config.toml
num_hidden_layers = 13
hidden_size = 256
num_attention_heads = 4
num_key_value_heads = 2
head_dim = 64
intermediate_size = 512
vocab_size = 6228
hidden_act = "swiglu"
norm = "rmsnorm"
norm_place = "pre"
norm_eps = 1e-05
positions = "rope"
rope_theta = 10000.0
rope_fraction = 1.0
qk_norm = false
attn_scale = 0.125
bias = "qkv"
tie_word_embeddings = true
parallel_block = false
init = "normal"
init_std_qkv = 0.0249
init_std_o = 0.0
init_std_up = 0.0249
init_std_down = 0.0
optimizer = "soap_variant"
learning_rate = 0.00238
beta1 = 0.95
beta2 = 0.99
weight_decay = 0.03
lr_head = 0.00867
warmup_steps = 200
schedule = "wsd"
decay_fraction = 0.598
decay_shape = "linear"
final_lr_fraction = 0.0
batch_tokens = [32768, 65536]
max_seq_len = 256
doc_mask = true
z_loss = 1e-05
train_tokens = 361300000
max_steps = 7416
dataset = "wikipedia_en"
Each number is 50 + 15 x the weight over its row's rms, rounded and kept within 0 to 99. Layers, rows and columns count from 0. The size before them is the row's rms in percent of the matrix's.

# layer 6 attention value, 128x256, rms 0.17, rows 95-98, columns 128-255
109:66 52 62 62 61 51 71 42 53 64 26 37 50 71 61 63 65 31 49 72 58 12 52 46 42 63 36 60 75 80 58 63 51 58 39 69 64 33 50 40 36 59 61 47 61 51 83 65 24 63 43 69 63 67 32 60 51 70 63 71 55 55 48 82 48 48 45 67 42 54 69 69 79 64 87 42 56 44 46 57 74 55 54 64 45 32 49 64 28 54 35 69 62 48 61 39 58 50 36 59 33 60 46 76 70 50 38 42 73 60 28 46 49 61 43 35 75 44 63 43 47 42 53 47 39 75 58 36
111:53 32 47 29 50 35 47 51 57 42 71 74 51 45 49 41 54 30 43 40 49 22 44 63 52 73 28 51 50 65 36 52 47 61 55 64 41 47 16 22 37 39 52 79 30 74 44 47 43 67 83 41 47 52 50 47 48 65 44 51 58 54 65 53 49 55 55 73 28 55 47 19 56 89 53 71 61 60 71 38 29 71 53 32 51 47 29 67 48 73 54 59 48 65 55 49 82 68 43 43 64 34 56 60 54 77 23 43 52 50 66 48 47 34 54 63 20 67 86 56 43 44 65 58 47 52 37 78
109:54 91 73 62 45 60 47 56 39 60 79 16 26 34 34 24 25 78 44 39 22 70 54 54 59 55 51 55 54 46 16 53 53 48 55 68 61 55 26 57 44 38 63 00 42 83 47 43 46 65 61 46 18 66 28 60 44 55 56 74 53 60 73 53 45 67 30 54 82 55 40 13 58 34 59 49 49 37 45 57 67 34 66 70 61 52 45 35 51 54 44 59 46 48 43 42 60 49 55 43 34 39 62 49 61 40 43 68 54 58 51 38 48 68 67 59 29 46 48 43 42 74 46 57 52 64 66 33
111:51 55 59 54 72 23 38 45 36 64 54 60 35 35 54 53 56 47 49 44 15 90 57 38 42 50 44 42 57 31 22 37 78 58 52 27 39 53 75 69 62 09 84 59 57 22 47 38 36 17 84 61 26 31 29 59 42 48 17 37 43 78 49 47 36 42 56 39 31 78 61 61 59 52 59 21 53 35 59 89 60 47 59 65 56 53 30 35 62 47 52 38 48 48 59 41 53 42 46 48 49 43 42 55 45 39 37 44 64 68 50 66 51 26 64 37 72 60 68 61 63 67 57 51 46 33 44 36
# layer 6 attention output (transposed), 256x256, rms 0.177, rows 159-162,223-225, columns 128-255
127:80 39 78 63 43 31 64 49 50 53 37 49 45 70 58 43 64 45 71 50 94 33 50 45 71 53 50 62 62 52 55 40 46 57 56 45 45 11 44 43 45 49 78 62 65 42 85 56 36 70 34 62 60 57 29 51 72 59 39 74 76 49 60 44 26 67 45 50 64 49 44 60 47 71 56 38 48 51 62 68 57 38 52 50 69 57 32 35 23 50 62 68 65 37 54 42 57 40 36 28 44 42 44 78 75 58 29 46 70 54 45 66 23 36 34 26 69 40 65 58 48 17 35 28 63 60 45 53
131:58 64 61 18 62 53 36 38 66 57 52 59 73 45 51 57 55 51 53 39 54 32 51 71 58 72 50 36 48 46 29 45 53 83 55 75 26 48 13 11 48 45 59 82 44 73 49 64 59 52 53 26 59 63 48 42 40 61 32 56 64 42 50 78 46 20 49 71 23 27 40 29 39 75 57 50 56 43 31 28 38 70 54 43 39 39 53 46 51 69 44 68 50 69 58 45 54 63 61 59 66 50 55 63 46 82 33 43 58 53 56 30 52 38 28 69 38 63 74 46 45 50 47 45 19 59 50 92
131:55 56 53 68 56 46 54 36 53 58 75 27 33 57 32 19 22 62 32 28 22 84 49 48 54 68 56 27 55 44 26 57 64 39 60 63 62 54 52 42 36 28 65 23 33 70 45 43 39 55 85 54 31 59 58 76 52 56 43 66 57 59 51 56 31 73 43 33 86 59 43 00 54 57 33 43 67 36 67 46 46 32 30 48 41 26 33 29 25 53 39 75 46 53 49 44 64 44 52 55 39 37 40 54 54 46 42 73 50 61 54 56 49 67 70 66 30 42 60 64 38 58 67 68 61 34 68 53
135:59 40 55 63 64 22 41 41 32 51 64 56 56 23 34 83 77 38 61 31 22 84 65 47 47 30 45 51 54 38 23 37 67 65 49 33 30 56 63 61 69 17 89 75 48 27 54 37 36 36 76 59 39 29 33 62 46 40 35 28 44 60 66 73 45 40 69 46 46 58 61 47 64 52 60 25 76 28 51 74 39 60 63 62 58 65 44 45 47 45 83 55 43 35 41 33 44 49 50 40 49 60 19 47 57 53 48 51 41 72 52 94 44 44 60 31 71 68 45 56 56 56 52 51 70 30 33 31
090:24 64 21 18 63 48 55 63 55 29 66 31 20 54 40 35 49 42 35 53 32 66 49 47 42 57 39 51 39 35 44 61 48 40 61 51 45 70 78 82 39 41 15 38 45 68 30 41 50 27 67 41 41 16 56 45 26 66 53 40 35 54 53 58 64 51 45 30 26 41 60 46 42 35 51 51 56 50 73 30 67 53 43 50 52 54 37 41 80 41 41 34 55 56 37 61 55 45 56 51 42 63 43 15 42 37 43 59 37 48 45 28 62 61 64 99 43 62 21 59 43 70 67 67 46 47 53 49
086:52 41 10 93 55 58 45 66 43 20 39 40 40 46 57 42 23 52 57 45 40 68 48 49 62 36 79 58 49 33 32 76 33 35 49 18 64 41 64 51 48 29 44 20 63 45 20 52 39 47 43 78 30 33 69 27 44 23 61 35 45 39 81 40 81 79 61 36 51 63 41 76 52 44 68 42 40 66 43 54 37 45 59 47 46 58 44 60 51 49 24 49 52 40 34 49 42 53 35 40 52 56 58 53 53 03 54 36 64 50 53 63 37 54 65 32 61 27 26 34 51 55 56 53 71 39 47 33
081:39 42 28 38 46 52 58 67 63 57 54 50 73 46 58 88 48 56 73 68 57 31 60 62 27 16 39 81 42 45 46 54 37 71 42 54 46 40 54 40 49 78 50 72 55 40 61 49 45 40 38 49 75 44 62 37 41 17 60 34 28 38 60 46 84 18 73 46 43 62 47 80 58 44 43 53 36 69 26 53 46 45 57 63 66 72 69 64 74 41 68 53 69 38 51 43 40 50 48 47 61 25 44 59 43 22 64 49 73 50 57 51 49 20 52 27 68 39 57 46 56 30 29 53 55 59 28 47